Weights of a small transformer language model.
Size: 9 layers, width 96, 3 heads of 32, MLP 256 SwiGLU, vocabulary 2048, 1.39M parameters.
Architecture: rotary positions, no biases in attention or MLP.
Training: a variant of SOAP for these matrices, 2485 steps.
Each number is 128 + 24 x the weight over the matrix's rms, rounded and kept within 0 to 255. Layers, rows and columns count from 0. Numbers have three digits each.

# layer 4 attention key, 96x96, rms 0.12, rows 40-80, columns 0-95
105142155117112124114148123144107158130123129130131115128124120125113139142099132151135118096111160124095101124132130120138121126140129106127152124113111141116123150101131123137133117147101106117133106139138132127149118171123133104116161129127171137134123130122120152156113135154176118095
117109165140130125119114131121105152121122149092157120127140130163143126158135128181124115122129143139127102144149172115146117118131125110094140104151088170125097167100096103150167126146104106117112095153103131101127107162131118133112125108117132111097128174103084187153095122122158150073
146134125151116147112096161122144102130161103163090154100172146148115112121141104108155143104135078091162113104102110151099126134140137167163120131107126112120138131122132132110095149147129168138143156099123124140125146086149134147146145101121111136133133142169162115131162121096108103145
143108102162133145135104096158153152115132110151097166134159127104098112122139077140075169143113103106173171133106116117156152105136174141129094161114163153099113116151146132082131092125138139141182131090126118121151129148142148156133168144160117127132073104152151115115137158122083137151
156135085150142149124121134131134123122157084156099125134163122151125135108108097110135144138143112126159170127078114134157142144112168124135141134125130155147151078174119128133145123172132136130155164127115111130165141120125099169130140155170123174125136080139134109104154124121105140135
133135101075125161118118087175184097135190049137116164130154121147154163131134125156038157115112080100220160151070117169153179109093147103148074138064155153108130098182154109087144077158153129141223133110189129108197112131220141158159123164176082155182101086179139113105119097122051135144
137122113127141104145139134144093137130124135093139154142132113156141099147136159126144150125133098103101115138119144126116133111165115156085133102149120132153118147145132132168124136123117078117111131136097147141113110163137147125089103130137140132092144111114112132129114126141180123116
135130129158122130114180122109131130135148137148096112102158138147142102116122131124108180114127112119161117112129095128139148125108105132136129127106146149118162124102137120115156155137127134133117113111131170129127125152117129117126143119141122106115110136120127113108126138111085116159
138166097131142149129126146148149150154164131134115133133153131102161108120138117113094131146155099125174157119114138131128157124159145128143093124108182116106141133157146152107125136126145119127137112137125157131148140109160120167139146155125105113146122095164165117105158126097067126152
128108122108112128146137110145142100169129101124087167134110136137121127113139130096113110144176124088145158134106090142119113129113144120152133150112144122123142110109151107098118121145121142157125136135145116174125110120146160137136133118117125155083124120152131111118163124134098124187
137154130152089149154107146131147125129144107125144158108112102118160114131120134124157122139128134109153130118138104142146131136131152145100118124104101094119127127126102121135132139129140145145117176158135136121139156111144157121141106122151105144129144106097134165125136114124123144129
115148099159121128118158110141133149096100144104127149139129096121131116118105141114153134096131136136121105124125149119123114127112113127127152150111097124125145109096114104132131148109122114124098136157092102098156125140100092106104145114101132117122122134107098150167140133160159104135
117127113143152128153110126120115108108134127174128121150146149141123094115117137135131160099110125105134135108093078109142133134081176104148145174112140117108129156123128145143135125124113133098137147087131104100153143106127126125152120141138118116147115117146138134094140146128119121130
146108158100143073111124122123094138121115163137161129139105137137108152145117137169120112101134139131086142121165151084118130114136138135097159131157125132126143129110137103154151175112114103107095095156127171136136113094117113130126105104101151112139144116095161153132125152148118139105
141127132112117119121113113150131120124120114123131147106116148114142132118119138148119134092136133100114169121122152130126144163110132110145117157113166154135159111103125164146083113144132168116141113102137155127135141123137156156112148117156134136134117143144146123116125121067148107169
113142172144135148116118138112110142115104146096157105132134119126118128110118120131143120103119103172106150111133151119137107107113097096144148130148075127133072147099125130129169141144113105130108103138092158138119105143127162136103112118132151117143140160122114132124126138147140134077
088152148140098102134128106123095159125106139136139107150125121134133110151110130147179137172134163137147129126152146125133098131145124103104174125116156145156126116106118127147123181109114127124112104146133119105106103139114105148126117116095168110073159144124101164120147141147132125105
094116133099142133155114147116099142125129141123137118120115102128136128106122140129109153102138120148165091123156101128140141134112149161111112119116112170155117134117134129147139183109100137121119100124103135132152140116139097140115131126132133166153134116127126142124121129107143149146
139127102121119118123111074126098136096148117090131126109140136147136108130120133122146116111131181151084147091129118126143126126116114124142141096133115111147106113118162147147150151127097165118116098134145164137120145139109098102122148139100149171125168136127127144150108132120121134061
166129132109143146127115102125116129137143113137153123137140124145134120175116120141141151117115126133127160132145104108126123122150100141128112105117144146123128129138104098128144136147110158141084121162113099155121146137115119130110118112133127105085119135097117111135128118165131127110
132118104120111131151128130114103146121139130137150134122150166122124116100139123115119154136141096111136123122167098113120142139155149125114105140114114079145143137134121135130119124120157142167125125140107104128119096130099120117154125108147131153130114123142150151101124128100089142148
112154115154137168144154137149067101138116151134149102137109135130120123133116108113143112136103121104106101145130104143129131132178150121139152122144117132130135117093145118114137131149123121134079133176117146123128133134080147122114125139110153120109124128105112151136152118111165127132
126128106132130122125103121126154091163132125134132111108154126141109111105128087099102150146114126115125134088121120162140134131111128159144171145132139150111135140146106145109145111093136138099153113151137115126088130143131141146138123133148134159137132103141111127143134119137101144128
138140146109131155106148115162106114112092134140140126121142133138155140150112112160131161113138153144138116141137114116163147095118112134116116113128115140126135173122100134133132132156113115118145123161100134141126137120126147122162116133101148120113149105105123139154115137118128115132
124134127124122126136139122134128127135130125133134125132122127128134134127125120138121126139134132132119123128127122135125146131135125120119125128119120122128130127129122137126123133125126134116131118133131119129135117130137143131130121111130129128142137129130132124118140129126129133125
118132118128119117131113138129134128116142128127132121122137132119134135126122130131115131119136125131143128134118124121133136121128130120124134126133123123116122127135134144121113126124128127135122122128140126138127127123123129122107134115138114115132120139130116127137125121143126142131
132116130126116140125148140129116136121129118130118125133136125136137123121128116135135130130115132131125119122149140122121142133131132130126134127129129137131118139116113135132136130132130146145132128125128140113124118139124135113106123135116130145114113130114124130126119110132133131129
116132139149136093113121127113142122141101152131102125137106114126139132107127112126135129136124131149121126134124125157132124132113094127127130135140128111133150130105113135151146121117146098124126137132132156123133146126119123121131135131139123126124133109113129112117130117146132126127
164136135113135118099114118127092141137107122130136136140139164135148114165108114140139136128122151099106133133113120116128137140126139141125129152127135133136131107151120125103105135144120125135106122174129122136074159119108127135139133143115130138084140112128133138130133139127119108115
083122118136122169169133109140152135110160129153147134090107110139113157113144167117093123140143117150158119133139159117150124077127129123174110132140148105129108145112136127166159113105139121091158104107158172110180070123161103110128115118125123113140127152166113115118092108137126129174
107101126100144111132113135174147088061074122109103074099136168085078142125110162151175106080100140091138175082095074135090106114132099165136042169140170137127133088110092117147155097147152130085172109131143104132189077100142153138090038109138123121108114141081159119120141188117138169134
141130167062100129133139104118114164079175162167096211092150110136078138070121107116177113134102108113093175130107128149133162142114107148123110126141099141175174131098190126103173090135127117137086182118222153164126171155116114104065021120109111109138155181141055094144121161200136163142
142131125137128128134118134125133134123127125137121125121140130131129134130132125128132119133120130125118126130132123123126138130125122139124128129122116129127128128134129138125124133124130128145130124126137140127133136122118128131138123127133132131129133127116116130121124117125126133130
116138124125123122131129119119128131133125134133131133128124122135127140131118121130122133140132132123115115126121123134128124128120129116133129129127133132117128123131129130137125140126127130124119126131121128139130129121135113126121128129118130124135122124135121148130133126125123114135
133125127126122140150139148124141129130146123123146129123136130142117135119130133129129139120129127115130133121137131133138128121145142131126133130125137130121126131144133126130133121130125134132130104123131124130142135117130143137121126130128141119141126117133126131120131120120132136132
118126121131113153141116133117141130122147128120141118121118123135120130104135147118137124141138127129126117132128144118118129127119135114127152121136120119122120143115132127131113130115115129134134135107114123113133117131141121116123135137114125136155124163138113110131138113141152140126
137124132139108107111123106112153113131098141104102117135102112125160115127129110138139133107126122158133123111123121159119137155125089131118140113140106121129168109103110131129135135143137107141129141098126137136157133135126139109121116107130109136121142120116145128134126119151138131122
112133096157146190161124156143062146110196115179176134106165146167045152120139183127110145147140159106123113180156183078160124046133164113161099149110161134145045156140159105155142131089130141077110130196160152106076116121136100161138160162116167118105084191128079113132123102105115114143
127137108133180138119117220135105137132103138136149216090122174109156139091128136092122130122127101118187183165136138116122141126163130183196169118151135082130140189087079186123097202104129114169165038118139149096157109183165067050164090159129110087102138109082101109084084197161095116108
157168138129162157114116179117076091177160130133159123121131160147035102194123151122151164170141162186176123121084193059130116149151111206161121150116110084091133138111107192135048086096129152092127176170145123154100151141129137150082050068123179129164129156070114149104093134088116090128
102150150092143160128151078161128157136144119198115133126067150127149078162067108223120105115127096153163098106137200120149103218082138101143147104127103136211138188119117136132114163172068148080143098106151093098179120131107144123163138060107129142124106079087151166157115094097121217161
# layer 4 attention query, 96x96, rms 0.103, rows 41-80, columns 0-95
116128131140119143127160144139127114117132160130137120145151086130131116126150131099173114139145160127101099131136109151122100131125101127114155122142121145146100145141122126125144128143112119135101123183100117117132136135116118116126120158115164106137108140088117138162147130130161102129
154134127116141139097126121130139108124129089154106129118093134166152128131087141092113152117152122101159155097109107132135133099116154144150130152101150131142144106146143107107112126098150146151135139091130127135131125116140140146135129158148112133130118099159132129128118111120114132134
131134131133135150104120120149115092092121105132099115126132143150137116125131124127114135137141118114146156117100111120123127120145143136167119140121146123116120106144151120141097103119121154129136138092108137125124118117148106123160103125136082138133179116153128139103120108126130136146
100126179132128093140138142139103136139124115127123107124122149111121112111146129118153154108087109117122139127139121142131130156118146165138144113145093130101095111132130127125160090103118111134120128138092115148118137168148115136154124120158116134156163151136093151145119110110131079117
123124108146128110137126111112133128130104115147128157121133118120134153126123134126083135147143107095168138119102134148140139071140163115138089162119149125132145110139125140112116141139175149144162145088165148103132127093152131149132103126142092147114112132170130125116121108108087148136
133117134116124124105103125130112125146119132155129126095119145106110145099133097109126150139154139133149121101111121153128099153131139097187124142155157126113097126080068154095121141128148131145133130128132132096094136131082142131152098118166109176119138126154173102135142105119111157153
097126117153154148138121136142132102130133098086134103116091149124120157119142122110150127118164102104111158147099153142122122156153116150107094132129120114169117130113133176165119112096127156115140134120143107118134152100143148084164119157133121166150140135111111118163134144150161135130
098097147115131111122109119116113135124140163131153110111138113142110124150171131138150099138139183128116134150119130132131071114102125104135116148134107136133138109116115127131137105176139138120132098156144119119167118129078110112137130079120139103142169118107130153144132153118183119098
109173139184089164160135161086147137122139137152124139157109119120127098103130120103189140175128162175112089111180132143138121143149121154115139116122098108118138145130133100163109124121112109102113120151128116091100149121092132129102155136146142123156123146109106118142135104101150135140
095133131123167110092115159133102145115099138149079137125127137136131106130106148112132153153117099113126127106138128195116126135130092122148124112112131121095116159142114138114143152101149097146129162119136147126110117122115129134110134105133095108127141137140083116143130159131136087127
153101125134122115091115157145145128151107125144110095095119127140125135131079104163132111131138129116145150089128097130133147140118155134128091111113151138125097097138106106135120060121126130094153118114136090132127129145138159123138111127151109158113127101148099127110136130116144141130
157113138135144117118174092159115142134166140071115130143076131138137170111122137135147100122100155137149157133163095170096105182148132126092106118148100130141123106154144137096101118126103144132123104134132124136118134122131123132097122127090103107065120104116094152162140128130118113131
126102164148153167120131161132126129130104116136138164149150107104150150153146115134108145086124119126131162147117143147130129120125112157160129157131136090128123119107133131104083109160105148158156160085112070121113104107136134147091112134108109124134130136156138093100159139165105109073
110119148131174127146120151170131128114125112171107105140108125149123112118118121121156112123089133132167125136124169117117103129140127148113128124133102107155157134129097145135125129121137124139107114100126117155115128140124115155084123161107128125161114090070156139130124116132092158078
107106079145136102094107104133144154139127134100134114124134176148133130157139130135103143128088138064141156114130130119140139113163159153150104125105132116090135126134146154132100170133118139110167122089136120147124123142116127136132159127126110137143138131149165111119124106123098131136
144095167152158147130129098170125111122111108154105125117129153098128144149127105104091110136140134129123147155115136124110132112137089143121108142134106125089126099159131101147114116136171148088148165127134140137125154126120157115102149109132114150163109137145124106109121081151139156151
130117138128114116148162108120139110130139134109153099101136132131136147121122126114163145137149137145077159136117100151095120147112155122082105101105100117156120122131125128131156161125139113161149181129149141134144113163129135136127147109101095112157140128118130133144153110150100126118
130166133147158148180126148117132118158140127134107123144090164151109136142132114104134151143088105085134135141144149104115150122130145156145146136134123136166101157140110116136133089120138136142142164134136105123135109114119134157159120117133076115121085136138121123131115126125129150159
120149129166142118093149147105140128137091134127118128112099135097125160137118091123123137110142164109141121110147143123113135121119128088122158078144099117099112159143160150104146112126154122137121131153145135115129146126127140129148120120118127172159128129106148125123094156117130116104
143114154107096121133121131105117085157110123090154132143148150103138112152133085127140120160126132112123148123075124143113104138141123151146129100129095089132107130132132136132126116130103140150100154133143118163098184105142118174105136127119111102096171124105100123129165107116150118109
147127161147109116140121103133146127114135132120101127131094205154138084156136122120122142135190132126096132135130133142136103130113133132131129133101159111142120145140122142121118119127141160123142109104137153124076146140134136112118139150148105152113134107110108106131112120123134121090
113154149144135117155102120146092120116125173077151160135130134083128137119135150139137090133096157143101163116111140115113142093152159168124140139131138131140120168093108131158124136148146151139128131082097132109175125161104141070119111136145116145128144190116124161125127124133132118133
104110121157150134114083162097125141111105151134101132125143132105128145102119140115119102124126139128109166118107124182140109132100106147092122110178130147126097138118121156134095148127127140142104135111178124126125090116152101139128127155151117143161123151138108140117117148121119106135
116125117129122115132125131129125130127125123119118130124126139124135134124108142113129140127127129119127135118122141113123125134139136140125134131123116145141135133125122120126135132123120117123132119120135131136128146134129122128127126127115123139130143111119109137130139135118123123124
131128134131142131139124131142125133132148120135116126135130124136133115130134117111141130139126131127119131113137121126119129128128136134131134132118140128139129140130125120128139135127114128117124121128118117119125132124129137131130139141129139132121124115128139134120129140122130130126
116117137128130137134118116112122104121120125123129133119095123133128129131134137123122126130133138123157133135122139117134119120118119118147110134128134136130136108134140143133115148125135128119132121110141137139140128111144104107132121122131120112117159127139139152115102115131139124120
142148125138145154122143111136148153147121129114126123142125127121110127112121134128135134137113125139113119102146140122130117165126139140111140099137123105122109135134101121110109132109119132142146155127117116103131122161108128153101151121121087141130127139123118133127145149142131143144
146113111135124105129134135118125096124137114128138126127133117128122124136151124147142131108150132116107143141136129131131131125148126126133127121117104130130122124123129130124109130140127132137107128135136106140130125115125146120139108123121162117112127125118128129139133129144130136104
090112130116121133130170087140143132084172107177143153144083138106148115172154119141098123156133079106163145136113112126150141133148153138119124195119149162135101114130183140101131122151160122108134141116155199123157152121140074153157137116124057143173125112185138086099133137131135086180
144195097099121143156125105147108069159104095158137134036141084135077178089174107117140123119043068163126136098080146090091131085083179123195107116082172114129135094164139146101158168106132148081072113098126088071100113097165109087110209118183161186138106112150179140136115149165120139097
161148155147147093145110093051133131144167065081100177124102065073095138124029084081150031141181157097146140137149089113150144110156119085145163127042123121172182156188090174170141050109139113160085063113110140096093119064109117156089104094133107122120131121172175095128132084155114144119
140134131126131133115136128133121132115131125122127126124125149132122116133119133124138134131133123118139120131115133121118142126133139126116120135124134134123123117130131120135122131127117138120123119128130114132124132140142131123136124129124125133134126139116123122126144139126121114126
132132129139133139110129111133124121117148134131128124119119113126129129126132125133127135124130124130130137126120130120131132116142126121130131130129123123117134126127122122135127139120120127118144139118139129119132135120125141123119134120144123123133143137138134140128131136125133137125
134110125123140123107125119122109123116125132129135130105130135129117131142132129133130119125143130110142132131119131119139138114134127135155127131136129129113136110118127124124124130127128135123122130121118125144134105112124134130132122125142134097131141144138136125125119119132116132119
134137146117139139134128126137142144135112137126118125133121152139135135139130139107125138148116123139124121120119133102138120147130122139104121122130135124149122117139129127132128118137143130125147133151141145118127130129126099125105138129133096146131135115132127141108131128125131137131
136147122136133135135092132130146162147106149106124114121131111127119137089097150123132117140104148149111115115140136125115111138118123113125136094151129092126137151120087107138142136117112141126144130127102109119107115143122144136099141127125148131129134146101115150138131129120135136130
138105118143121121124158141130129105108136128147136126140141128143132120156153106139134143106152125109119143136115128134136127113150118134147113127119108148134121111115144134129108128134135128144109130126132112123133123112152132124144096124130138126131110124131134121118135132125118119104
107124225114150123099091134116139106167095100121141166076128139100139143124151147148132121107162076073165103130173141174094166115068161125092187210096133071104157125189107082138105095126118121129156130188176128106168131091036149163151180146082098123072174145110066169163128112155108195097
162146144155112140148186136106104122077107103064135143110092080148086098186127112176090091123118107177127103119061196154141132133128104128145115127138187076114120103105167189142161166149161063143075159142167120116089139186022093135087107173069160185132146146141122187125076166200093110169
218145133086164162149168107143124053105128143109093068126156205152061095099104184128167164135158125130134149164142147133086076170125088128110099204103160093119183136141122144077150091218075102121178157115083108193163163106156128234146114144084188148165131159192136159150093097151126114118
# layer 4 attention value, 96x96, rms 0.178, rows 32-63, columns 0-95
103099123106134109126111150115141159109156122109148142126108125094119124108096164116129120104141117136125146118158115098123102146169137127157134133126113099126142119153160097110118130174147115141143145116142118132157157141136138109104125122128098128163141155115132099137120108108154137083
123118145113151140135098138118156166113117103122158140132151101107129153093165150178147137111144129128131132140148136132136120137170118153098110119115102130115140136151133114158138085099146144125121121121150137134111093125126134099102159155186139058138117113146144106104109125129142140089
132078127121114088136097093161164099125152124120148122102146128146156141130121111162143156090108149166137130130138125163118099138144131120099146133131135140091110117138121171142132144099117125133102143163149114126175086136156125123124134141172153137131114105133150123140126112153127102107
136140109084164164140103123114164157119146139145164168169098143122119114128149136145134085119122153144115163129139099151111149100127136156124125161154137144114151119136117126089169147119113101151114110114120112116123128130132107120158121133153122108133143142108149076130122154112124090141
130128120142088143086114110149186090110104121114090105074111133124138154164088141127099083129163150104117144152138152130103068161127085116096092086116128106140146107147143114112140069104151099121112195086102157146091147152124132088087174112137098153110157099078092130128126091149146136133
131115142130137134109156119135138138114136104146105095121108130158128116132148123133141107161190133111124147105144115137120134121145131145132122108133134156143164110126126113109150130119130128116091127134143133116123102153139176155125132105118149144115140095122122108168169123149153137103
132123131123099109097134132130127139138114119088099122134092137136119140133164132127118159131154127113141142137146107122110124131105150138148136132212111143133143104082128121136097137159132144162122153080138162114103142166163120108123113078121107115112165138115142138135109111110114136121
155130122130167132130131118119120150151116171132121143148135152128117090157124163115127138123118143115116127123127168156146160094153136120133152180130140151093127169081127124103114125167151152151110152125128100103140142143143094109161107081108156130130143118169135163144134113132111143123
131149147139169145136169133161169124133137097132133112152125131152166126154137127115122151101111155141114143141148109142128129129138125115143134134103146096125160140137131103131142113105126141117138121102141173118136145097123155121135134130080095123130114136099119118138117125146133125126
115145146136165154140120127091135135096154145129160118150121160145119130119126165134115098145095096134165105103183087106139160156104170130166135134120153115112175172118134126127160141148096128127136124132127148094120149136105133153140103087162097107151093126156158128116113144120127109120
150146123114126077126132156141119143143135114139160132125152125123144135132135119139100105141162145111154114138102136126160168133124112136110113117128103140134111140117142125154145100105138117120128147127111128119081121117108127149102095138137124108161150151143129106114135091132145121120
131094122153137115115130123169085088127136121113140117102145122128135135129128075113102111114123146149118155151113121162167136107119090108146087116120144125162162134148116131142115109155147134135124141111135134156102109132139124125116115113108140150141125155125108140140117147111138110117
144103165165116148117129093119152136128099115135106146122101067096137144117099131104143110147110112145138119144103161149104134051139116089157099123108121098137114150129123135141124125114158089142127122099150119156114107123126131132086143134120138132141130144125110147100144138132108167107
113122141124119142125134136151126150137140094119134132122142108153132112171123131118141119143140121128138126107138144111083118156141136186123091164133133140112138117129120133149108154114128113117126141145123133130106141104138098094128137168136146147139113122114135118119133116124128120142
111134132146113151097146155131149133116091146122078155143107106122117097139129134131115113085137098149122127150145121147104137103133145158122126143109087099158138104100087135139124149129137137105132129093119091163126106147116152142108125135130139091137118137129152106165131096182117126118
103121124152140116110125086138135109151137148154146148159115110119110115108118104164115127111126112145131100163106170111151102150127125113128147138144113094111146119142130109133094101143132112113107161117111149125130119110125140104152141117148128106131108151150156128131146102120130132115
132125129123120142110138137104150152119135149142152096141139078159162142140119093151130147126107202116143120115112126138140111118115128139106132130134116125127114141116133097122128144139134139126134177153137169168129138166124133135134127133134150146162126129107153137153119099130119155115
115163114136119119150152100123103110145138140123120150154119090110102149137144095136121142125127149110099130098140115102121171124096128093119126145116097137159133146099130099104123143117133138135140124137157142137130125135119101121123148055123121102129150155171108108111137112126152125103
126121143144173097144132102152115153134131140150158116120134129140131154126142085126136119091083107112140125139108083080135163158136150121149102136106129099123135146134135126118143086138109117156136131122136128102125125129129153094171140133108128119120125061087117111101173103147128129162
146139092159163114110125149119105122142108111147124118137096133152126140093119088130083120136137129120108120156107110153108123131119131117097144130138114180118155127132113159149117161140144133154119136156130129133146139122108124107148110101114144136100154164144135186155139109141134129123
114160129154088119143144141090106158160140101129167107148150150142138156102115150124138108122098122109138160161126156106132125109113123143150124166090162134120119153141153101127103110140146128112118135142127142106154141154097117156151149093125145099117137137122138095107131126109134133157
111088122117132104120139135087141083130126155124109127120144122140103165155144141117101110099119125142113157166129145113122094139176075139125134099113131106131120100153160158131161150131149109120135150126173124131116136085095126113083124170176127116129131109106083135082150101109168137126
136129163096124152151164148124143161117160130101102117137143093126107118151106104159103131115119140147125143159158094073142134134140115121106171128121105158169138092130144114137135141112130109131128112150123117122123095121108132124116163135126154103126086124139126132121125108130090124152
085137128179106150117135128147125152107147151138137136139142101150152112093118126147124148103146118136136103164144122112111138108132112101140123095112124086115122140139113103120148175134158135123153101148155099107135111129117121140131126123144143130103106136117123146122099139169130144103
110163140183132115126146100106113118150147160138109143149128096085149154113122139116092074073105123139120113118130106131131149120129114148112180130127102129118141147149122111106113164135133156120118108145138130156101108124126148149119135125100090115189132151146115125120108131113145119151
117114137139135121090126130125145121125154151083114132169115127144105144101122150148102147119122174095102122148127131116131119134124121111126093094127150131143122137156102077116111125124146136103123110142121146145102133126098110109124138058160107139160138125088136126133145122117122109095
121109157129151134141120100143116092108143107128157125154152178128141151122132170123076116143128111123104129134096126120177114146143126119107144135127096080101113140132136127116119091175089130150115127148144150148129117127104115167127155142108127102130125089094108142126122127138134128144
140124121104134131122134106129134105126114122110146107121088134132138114128173146113146100125165126119142113145153106105118099137118109145109113115143104113113130122137141126079106147147103148127143136130173100118111132142108125118136099142144121123132145136145142167117152099135137081136
156140131132125143114153120138130090122130125122139119113158140135105148131158151155129122135147098161133132115151134121112082107127110136123124115109074126135164119143157124129171118132161150159095150121127114128137118125116126085111090107125129116166103121101130098146133076154130151132
145133090134152137132135101165087156127160131149124150152128117106142118127139138115148136131138107129129159144128135139118150137153135086127109135087120117149156089153154138147100134141117139089125118183112154125117144112152085129159117132110142107113096088134098141157161142160142120169
114137159104153106115102121106162091131130142111122159129090145101151162127101098117134094146107158125139164113139158108131134134153104139115111136135105090172145130137133160118121110100149138153143146134105102136163096128140114091100116163120114137122134122118114152092128157162141148095
155156083145095108129165112124132156106142096103127128139131145117096098123089139161121097151120102128136107126146111104123136159153136125126110129130129122136114154122125108138124139142159149154142096138108128104130102130122138142120126127155141138107110128109123105144157137096103169145
# layer 4 attention output (transposed), 96x96, rms 0.159, rows 32-63, columns 0-95
071106096114130145147146139159177127099123166069106142138144143141154126097136142102131142153140166133098120130154091134117127137125144144122143130169116101122128141144151104144163127145154129137113113110140148124145147141116120117096106135140136131142127146145132114138153125153136153129
134129176131107142086111117126176141124124098142088162135147086123122090112136118130111141130173150133107110169129127110149185126142118146142120121101115112129122098127152126152151153102142153113114124091127114142116100133130131114101105152128156109163120102127135130121145088152150086103
137101143131136137122122117152138109118110126145124128069156100129150124136108106159148140128148154120164097144137137143166094138136140158145113121086169135175109122132132125130086144124190160119118123144114103134117103117091160127161122169137154137116139117144109154125148096162130089096
152111125102119171138147154171151170095149131135121157134143103114099145110121122155103118129091138121100089144114122142127126132095090132106132154119112155106165124174129120132165144109133109117109121153122134121127120119110122145125109192143184099123108146119159091134107131065107109103
117139133099074119083154084124134055111117121103092056117090133161147132124097129113123102155157152140115167089131122140100047151087121100150125126132118119143150090148160098134100117116118108120107170116146106124100137113132124092098127132100089112173183164068158165138144091130152120122
146110154142087138107121149120155125109151109125084109153085142161122107128126159158145147136124139094142117122118131145146127143102137129148127144132138158126146115124131108116138113142081130117135144145165184168115106139132114179109132131121139132158132134099104119144123118152093115101
088132161166115138146132110128112127151103158111120113144104150123138137120139157105137162158158154105109125113108136103131088143119118107140146093197075170100127158154153147104131152165138107150179126112145134098128145150135138147135182145105103148112158122146174163142133086098148111122
116162104154154158149120131120109149118154130136162184155114168121068125107143140117155142119113143087121148145159186095105113104143154122167140150120156120099157150125148108132145151137172151134142124168147116125093163100125118123142098117117137152137157131139141151089108147123131119121
150131108110143131144164109131143117155143113154127124161117125139152120098177135124121155115090124153120145133141110147156108129141107095126153136121118129135167091129142114127115125133134119134115125108166148104144137124122159146128180125103164105120156146088138063154144097161150141145
096146109126131162163078119112103159104128129136132146136133136137103135109133106169128145101123148163140124150119106114144123118144166133092133140142143137100148121130132132133174128153078137086117088141137119094142155163092116176132111114139137104128059147097161101148114120117150094122
132130109126125119123121129112122133137165094105137109110135135156135149159181153108124129120153167104084136125111127097125152107113126126129096128095111125125128118121122155138095078092127143123104153125114140114088132145129122143096128115126130136134121130166123131112118120115195080123
123097150123143141131118141153071121107152163143124096129159107117146131131104109088119128145116112084105158135113127126133120143123137105107100125108131173108157114106131108109078104137161139114103139145147121156135130147122098152116120086102110125127148155134114150145125116143140133159
152141125129139138115100137111128111103118150146071151082123128088085114106105110089130123097144110114130161112117117129112144080151117123147138132150119103105126137083128121119101071131151114148123144080140104156141150151151143098061124128138139137116183141128124139133138149122135166110
141171151129109114109143156151175142138130150112192127116124116133123094143115135134122126143134147150147117126137132141107105121088101119127104127118142116122126143143113148155106141147110135103132126110102124129094112111152134140106156135125147141100131088097106108125137087133127150136
132158144107132181137111139155116130131143113144107137141099112137149121161136146088116136121131110137142070074133149165101149099136117144149168166157083109147151156133122134137089146115140120118099120078152152159109115143113157166106123139116108129148137130102149143122117107155115114081
104122132160163156096115091150111116142121142102118109115113109093146129142111127118090135126135164112107139162111161116143097078140136110117141131181117056125131121154147095134110100113146158120138091138096133139143145148106141098146134100122125118169120149131126111111128125148132119137
108115120138122133139156118100130141140128114124177126116118095141143119147165104095123153101120154111121145099143090134136120116131135146134121115081115121066080109159165092148112129125115104146125130156118135152125166091120133144146170113132149136139156157143161169119130051137109123116
118162136130094103122096098103096143101149115130119153139141134143150167104136137123130128130110149096135165134154092119157186079129135109119123137149108140141110161151167078087139140122112136130125130128127146133121146140134122142145116119128074118092159145176132089153125143118122111117
180176106119141158128129085154161143107111134119108101140167105127159107118141147143141089109096118079099122155157132110157112128149123127131140114099138119123124146102140118162152114113112115142135113144126113091119101173151146102161161132111142098106103130111096115123152147143113118136
131116136104108118142112102115107128141119099141153069087117128123169140079128116140122128164131143139129145146091131089106130137138101149141119114126130142106157140138111135128134128148166104123141088150167162161119150122132152137141123101116130136116160136131082127096131148131091114117
111129109136127099129116135124094164141150126149171131141149135134122135078099162140111128141127120136110166108133142086148128123136169082136165161087143131117080146128142080164166108102139109102119113126109164098125109126141112136140129168143140084133126104121135124103149120133142149123
122081154100135127096107126142166030132133110104103149116171103123129140124151109124133121139126123148103177149141097158093097123150089113117117110149126102100143146128150145148118134099100119110137169139129129133105113100143163131092113132137094123134099103143116146109161154166143145132
105150146089128117126167107157143150125171120127136153140151123134107130153116103161120149127122122155122093148137130123128127104168135140123146106124080117135100093132159112114143109094118120125112152118142116164087107124131163151121178149161109129135091155146084129147130081120111115126
103123110159127090123119154134137122117154140164121121118095101126171134106091125128114150122138074130137125166154122152133132097124154161153153117110096087095150134117124141141131160129141139175126107114142110144136147138161148166119150129148135098132112116145130108147120145160131107104
128151123123125095168097123111104111135156164110141149135114053119131142072143109108152135106095153137111112093125122135136169126137109117110153121161100120146124138136113152140147113105112115129126119112118138158135122121141115146136112134164125112154176190147108111096129146161157120169
112105156160111134131108130127135133097146138150120092164114110098158183127129145144155155140154150132126134138131074125129120100115129079110127118158148125081141093162149085136146167124129119147077129130108130141106132167140099121124168116103117129154140148130145150137121133138159115111
081135144103154133096150098102111063138140137151125122112120144124138112098125120118118104112105126140130115160137143132190144127153128118094128121122145126097130129134139122175097131138119146153115133146145146096115111131145100121190126125164154160165098125119124154095095144111154160149
106141145124151116137116155148113100128120107118110121138114139115179133137155138143140105111126112138125148171112085143116076115083125175109140124134114142089113132129125133112123121139113139101136103158124128109128106120165110132158123164129109167182141138116122130132131123141128120110
125143151137122151124140088134136103115162127158094135129110127144124158135126121127138151123154138104104154144172142124114081124133117149092113101133095155149135169168120126126139107137166134138114155139115195120099151117134149142116089106110104120159124132069106137142146074127136128138
105145126131149141100167107140107156107143095158134130127100118152099098105101153125159128129099108126098136161093126155104144112104127123137100119132144119153142135125126119149109152131133103098108111140114158124140137117149128114130114127132157146106098146149072105146134158150107145177
134133134106164139091147134147143142090163108131132138074151134109142133113133107134142105102121199115113192136132078149131125159130095147128130143140085107170158122112157126138135135135096132152163124118155103137134133141110133084110106132135073116137163109090141137139099161139148135107
137157141132133125129160120114132147134154107127141116138092121111134135114126138186139091158134135134144074113162157115126141115115176121120124114123135137135142139108122110146170098132137097134127131127145126150125111153116164115090110101132150157113079107158159164158169129124137135133